Each number is 128 + 32 x the weight over its row's rms, rounded and kept within 0 to 255. Layers, rows and columns count from 0. Numbers have three digits each. The size before them is the row's rms in percent of the matrix's.

# q: layer 2 attention query, 256x256, rms 0.0579, rows 223-247, columns 128-255
# k: layer 2 attention key, 256x256, rms 0.0583, rows 223-246, columns 128-255
q223 096:070154143144146125099121118144129154174151131147066106133129182080045112119133089167085159127112071141116168072093210137117116109099165199186140051160153137158134132114119129133117162125135173156131130134134122116135134093147167142077110127147189085159114110117134088079140161189149161135090152080100095125169119120079155077135129186113118160154118114097103123218114104134163081150119
k223 123:113141060113126094104088095142146104139115157077157167081105087166148173080115102157123136182134122145122145156155132101083135187135105116190087128136172143138077104150132125132090087125149102074104121065161148168154076080174110130160094111112125099165125146129105139134099134132149128149139227175152170184106155130087146210152121104171103140107123128162101147085127120113143118181056
q224 100:084155213149133133126100150090147136139152184165082144059135191100144124147108140173078070156111087133195116099138141167124080139111140166122115090118097084107155118148124179113160145094132104107160150110144157132143166090120111122110097176107087105077121147118119141110123153132160132158049172190147144091080194090159158112111120124121086163054110070113131103108097114113133122191161
k224 114:131172096107150135134125183089110167089106110097195067145089118129152121151128111079148129161109083113121119124166131128087175154134125070156154046120113116103173143122098097137120106128078161107067072148099104083180123060156153109163154175171126165096181163103183145118136126155092112113202093155187095120104142150108119147174132076120154164126161132143160110098162095141136143089155
q225 110:194121154170147124150180135115098143075102165095152088162123126114135120154126128133143149080147076120176147131134149096144072094130114182160166136144109092112125147067143123094095131126107138196119103127104103120175134138084177164176063137156134094134168136066151073095071176153179118095133172151187133114151119137122085159117166123092170103098113124122143114152125173117121149138145
k225 090:123129081157110108127129123100093130154108159137160141133151122163167116152088174060145069085147153108151098096154131080179178134146109111140204146059115164080129136119102106115143118120111125158145126179157079152097140124083179079103120152187133204126127155116148054106171118160123116087133141117132122102136186155130080131175147126132159125087145186088188088118124102160114146115089
q226 119:148079094114117087102140135177165143133137130102132169153159066152209089089140141137140049102206144166136140162158112136166109072158132162132073102034131101128106129115154123112131186177123110173180090120132099145161106240101141097129155136132132164174126114082087096101206143197153075121178071132133124151078122098164135126087116126123088144120151121055131101152168162139140157109085
k226 113:140117137089157102096089138142109126078134158161122128156177167124077134084142127098168158089109115107059125152163164112134146097146151065117121112158174104086124154060155104093111085183163122182180155121106138142093148090108107110114153092169064142139144167144105145153124175085128108176164111164167124158114161175116111160165131171117188119099124117142157084148149141158152037135069
q227 110:109181168140117133092097092086105120156107133121134110133166112157140110078110127135091054095139128128183126104099108141106149133172138155151165136187115088057131106110071170100097086112122124126136116182129103122155150136099185141153120088188067141143105149085159136112120134135114112120051142181177092143142144070182104157131138103154124169118127123122129134039110115085103118135060
k227 105:139173180179080124089157148092099113106157122147141110145111130186128135092169195095114141140196131099091060117157132066138072100190141115105169140100193183116158125105104118148144137157140144142147089138152125153143089212125162104134136141142162161165171142129140095125123198102076150132196133151124142132148191147131054129138122093114141119159154157124152062117141174111103140126094
q228 100:079112123099160127099057071126167066150153169115075141055117158150083094117155121142127129138173114161122127132148165119122119097113140099123135125130144177141114106120104171120139111119194092121132144087121195182093091175140114143123168135084136112123125102127063168155200113176133110198072128071078108140169168124178123122113091128138090153160145118136108159158119141074177117171113
k228 097:130075129096159079135109107158154077102147111109093172076139110091108181130133084207158182169119101143091149118109170166097101135103098159206123130160150139189105112141148151115086079110116128086130151059177161144100096100186125157103156103069134064131099122168117156124116112107167157199100185127113166139135148131118185153111145144131092123162174124167067191134077105084153123177137
q229 102:113128089114159130138097121130144092163142138072118122117074144109127115162175161178137078143125098126065121096126159097101054157114139112171182128136128155181111081175113090119180105104166136095095121124143164102125081141115173109155132106107120159093149136140132100180119150088137166084132127103141125160122144172115141183154163074167140134116181115169112133146141093137169155101152
k229 099:176126152093082115173139163145119150068165129139176166132126167083085120170125164093150190071086083121169112112084094167164135146086138125144088095148100102182095175136176089156070144091144115120104105140074152177133108070122096138149128111149135113057181125125153158150087137158099104118115174136190124108161158059107141124132115108157160131159089085111124112047107088131111121099155
q230 117:136153156154114168140114149066118159105105170175138060159115152148166128177081147103134123126098155110120099116167121068145130122124151149106138112109092115074166148107112113180137123082086158132079098142068094101156118144104186134103039155161093193073135155105174097127084138173138121090138130128166084109126165084179138163149145161053183106061115167069186086044124130145077140140101
k230 112:154151183177128151139147130082052161102107159146112085150157177171122071136118164089111082129119143087136076118139116085156154149173148124084146112088131131079159134107106116121187161100134159165155089205138094113159174145089143111144127133120096185142162165112125146078163153113069092121153081143137118115140115134116105110146148101131152078107104169096182101129166152144119142101070
q231 123:141127160158143107179112142081073123124149133072127072131084143108151122152185167135114112110048081154102145113147092087120050144119109112116181161113086147100096156148162160135128126158137155141102080104073164106141159132132179086142104163117175141053115162131138224168083145082161164179103149086098094153073170145111102147116078111140165146108081117175135139106095156084128175197109
k231 096:171086048079108088095141104202101116216152126075153127147129077130100132079140162092096142174181154108123107091113098216077128119150110135110139160156188069140078118180086082119096117078181134149178113195105072138165064119128121165148183160110142153134118146157120080103141128143118124088166113084146113158190177062137099141106114083132106105184182084081118092088141100121134123104123
q232 127:138107136151097096125104109129131145141104182152164132163149141175153144114113164179142117073087102079113066098145138116150144125139174131166124114124145124105106137122106104143144122144096177160124161080101089115148124163135119102155101157091133088132152169166110085103076120172112126092131107106150097139094124104095126114166128117134132114122111137065162092097138172134130138190069
k232 111:132121150157176120080135109156049143179114118128152122090139110140188111135135200041063073107157144100099131170154115128173139119162080094088173156097127104136091126110082090129145097161121105167150108192127099152152136121092141067104149107153162186163141158107112111119174134073048106122145152172085139165087179098094095133127086126122162127080123136108179093141180123179172105097082
q233 116:100113096157092145069116164109152091159127149125163110150158113122067144106166157140106190107129089157187103097137102078175182156080169082161105135111141150169148108160205129165134176150125115148107130086111099162161035120090122125196155126114098126184158096173123082095098122061080129097161131131092088180152085085104140196172097138143097095121116151153090134140157087144115102122138
k233 111:154119103107177120106160177195095113163139125132068177099149182128111107105107131124117075150050112146165091180144132086121109129136197144144086189147130107133105163165093161072099134161141153211150100106093130121154069153136156135126133100168098079122074168110121116138147087084107076104108134179109164102071106153150140033109096177153160178155082128093128181138131194138131121171114
q234 130:080119120058139066114147106158126098159162135095100163077133132143113151091109184152146096147153193148124159134105119164086137149133113110110096151149147111118162105109108184120108121122164131153145132142128196134133103187185088120160151110148147083155131085127112170161133096168191122154100144182082153143111082162158124084090065140139077175132130112143075148132166108169130070124098
k234 085:070141130144096157131155150122159095127178105132110145107093147105125140190147088168153194179165101172083175105063149185103077121088125115183092092098129116191105088168180173131132109176049078120121093088195163150109134109131172111135135114094098081139123067138135178164079135132142130120100173098113177139135184163147149154165150164098146133127145142168102149143037108161137159163157
q235 110:109115151086099028115148136096129130079145077139138163141071142191173141155088155156108159177121136133152163138129103116120123121165176093103126171160126122124150074117124134141095096177146154184155103190126136111134150128195137084155095148148127081124135075123117067112082124160199092162151153113065133129155108158122121124160090157152157155094153121111122152104143125182116131109111
k235 140:109149152155124213168155123119124143104148140138129117153086119123140122154089166129098106108086112124127093140089121086127151142147148119156139048136093077136193092145113126192172130076100116179138108144138103122086135114070152141134097139174134106135174114098156124107152145110128125104145111135172121100119123109087128123186168130112156099078125123160155098140127166107106161123106
q236 104:103218142127091110104130178079159172129122127153201139105103162148118144125081172116124076201142138107183138161141110150115078171131186102165153102153109155129183131167087135086127114119160134090143109184115123139154131119141074132177078127140088138106115107074167127117108120180188120132093140152114098088186173144167093120092157164100060110144148177137126207122161062190119099079130
k236 102:078147160159153138103101087133128137167119110092035127110106110162140100076166133204155167144219092132116097143120133119109103141114081125142066110037156144068159106117095105113137123129113163145164144132141151124157091171117160168131146122128128121146104130107102142135151143117109091165135156160103111098062101152166106094109130106162109130192174106157108150137123118133123145086128
q237 128:123061118136197092116085118104141112190065121109178135162121145135098134119149117182067164165133121098127106113161133109110164114100142193159085236131088098170088134160106197152134094157116147054103187105098132142146089075103133144083150097119118122081169143138128096127141177098180167108146173168136151129143120162171146129114117125130173088119151164148155106150061116144103135203124
k237 119:109149118160127087153122097103115087123177086116127156120141165119183197189133129134131117097171120124201173151074143110132116177127150112067142160179153147168114099120093132074095145120144091118125170094156150149136117108191127136090100110135158104156146125122119108138150056133134192165002139133108189105130101154085172143132100154175100182094089122135128145157170108119156122159132
q238 111:175162151094180146165220107121131133131160148124135169108114128081149115112186165123164109136123158078097165119149087217123095161119133147136088113071143124132123121131157178145143137159094105108146117148131162092120106061120175142096114131134094134145164137124139160161149144039164128109152142133049151098162121027153173101103113104086156122162185147155154095174146174116148173155111
k238 106:084159127074135111142086145105141132137141117152103086139123151128097163134099108128170133141088128124113133131143152067087153189078075140114111164142106152171207096136190109163078143103109159128151137141114163125131077166140170152141051131107126117114175151101157094066157157196165116111102093140163155101148160122077142160150101171111147121161175083129141192056123133146115135112131
q239 118:159179144182065112104084142159192157119102137088155085170172075077192134089118090093182181158209129139130126170112121175156142156125107065137124107086130185156121082125083111100080143127155206100181081123104094163104095135143160109170156126133100163155098122121111147123122101160097150127159110085206132159157122114152110131131136130110049157173173160101109084125112087160152157076132
k239 112:193077189145096088109122114149133142115145101151125116111162142205063084080153190134084124131077142109108152083140081099165131101132125066123114113096154085107139170100157135136139067102086154170149137165145077168146126168084139104145109144177168174087116122103141126117154182182157139115119145088101060110139072156199113112121137080138118138138150076090162100184142105133096126098133
q240 110:087156167154077102180199133088167145082184122136148125097113112091090112137114121141134188146050136152191126145156158119103127107095052101097114137110107186068117120131125139154194163093117107102176136188097186099139176090154076137139162141097120101154139151114120178122154120144175112211160169119135135129178096032163148110104101162147140090127131107180136093122131087174076126114135
k240 113:121145066123140146163120134105119150115104155103065107115106082196109137088108147183132108163138079111151159085125173145103160135109115081145138103100086127123157091127136171145138107168138119071146087153159178132100052123151142156146081140135123152105121074174168151094146089163171147120157117152111129150159089149159123114176143144127084150190212123126105247088100125068139139089111
q241 111:129112188147140147134091135102132091119167100156127123121102106115155136115151198137117135073155178063106135186165110118143161132083124131117087155128103096030098142117104175187150110187140066101153179131166181079086123107153141160163141125112093097082139101149085154125123086096137086127095139170161131146123145127180087115139161197084126128128128152175117119124109115143108124172143
k241 110:092138113051111118164134151089148126125137150080124124082129162061190172110081116153156091182077131135104134135102123123141153164123151148136178111130064131165176085148090107079100167139111144142158120134124157146117047123177176113159151071126074148150191132106136087081152150148113126169107142154117121106078173153134148159148165102150089050135198090122115146111135080096098194045115
q242 120:079111212121132139098170136173110110145099138123114106103160117111212118083127145086124147164125132130055139214117105124179114074159111109064171152160103135127153172181113139128164144128149088125188136140141157114163146125140066162076183144172124116144122176112132181181077128123184090200122119093155132092088157067171134049090133124092128125124130124178179148135105152197080115097099
k242 125:183172159111176105158132094105194138134098119158040152150134151156099095090131105170151145112153141092117160077138156196138122146113111113092128158132140127117189099135141140159112126099162148096086164108141153097096086077099152190147107097155152122128090145136193104108167149119164125123155182088106099110143100162146150151100129126118096079105184183140151186127122132114146138104093
q243 112:137115154070122128143187131134105118159162104140141150126155140179153120180113097149150065059161107169113160169127107149156133122168198152118129098112140153114139162075147169100215147175135073185149142115141134144123180092119086094142138133126103151113098098173160145167140121048162063180150112135125095140137156061072123121105122182136160126131131144164178125098208156214127121139132
k243 112:104163128178211156151149152162096125118131128158067160058133127118103148064086075138154219095086130085160081160149168128129143118175137206109133128150086144119166128117167130157105104131106146167154144113112130083149126110123148161182112106089097179161162107130119139131098119088097129094203126169167155135105101149107170110162144125104059027167151124142112163115120171133051089107120
q244 108:156190118150118116085109224132102188111092135111180091124143098127093183170125110127134108143155144144148142084063078165129110166127158103213156107137144111129116094141073091100077126133123204157153151164107133146083122146182133128134155163167114106077148117116109117160117047201132129097124130152078138119120127121121058118177169097157120163197129121085133160126134106139165102073155
k244 111:121110082090100115125088111155121143160161094084105128106122066125163082101147208142115156134153102168147099132114169164120122084101120085118110108081135150092142122187106051152159066173058159188144136118086135130163134153071122138094194136116158140116038087131096122106110073207118077173110143139067135143122078080155104141084129108121084140161154086074131105157101169150098119094190
q245 110:199115188126154105170234132141090098089169088112132148094169123154154111097160138134171091077163112108149109175160118116169196151128118125107103163097150152135107130067163135124086163137142139200142117152138147159121144109067069119101127147098167132121135101191074161186094100007131091178159113162086159110130114142131081047107154093138150124127090057163136110123140149118078090118108
k245 120:092129124103109134112103123182161131093076126181079140179138190075098137157085132079132147140081142138134116161118109125141112146186234190150127156164112093128129149102126162107163192176100054123121137147173142097147104133139171089156170160131085095140153091123165171138077122128118121120176122136150135151180125109157147135099138135090173101116155114113100102137160072135154164106217
q246 112:122104081087157158131068146158131116144070107165137122157075094093165074152140126088223129131191137140163176119068155142096159090108121108112175106158141148165140071159110070085058122161113152172157104142164089156090055110147187148150133116162105133108105094110118107174083103124092113082114091093111097202110142137120100182090159099133107118139208109063123102104137145085196172106173
k246 111:176077144115056142138141144101193133117157141173169146164143148110100136067152158125168106095131129119075142143114097162127089101105111127118079111174109085154125138175246098178135097064126152168176155132102123122130119163080108119079118125093112097106123161145134119114131176166145109141140139075098141100110103107136086095076132092164140157158105111146198139167103140174092128125168
q247 109:102157194126092183100116130120094133125083134100117108123159131158146136154141125143149174133149129124144153111061159111090086151196191087130143090118123089176138097106130127123091095095135182131155110106105172131151044153094181129159122133195154105076072079115066124094060153187142144085139126130128093110109152077193096193180101168095103147150170143067131134077114083143170097132112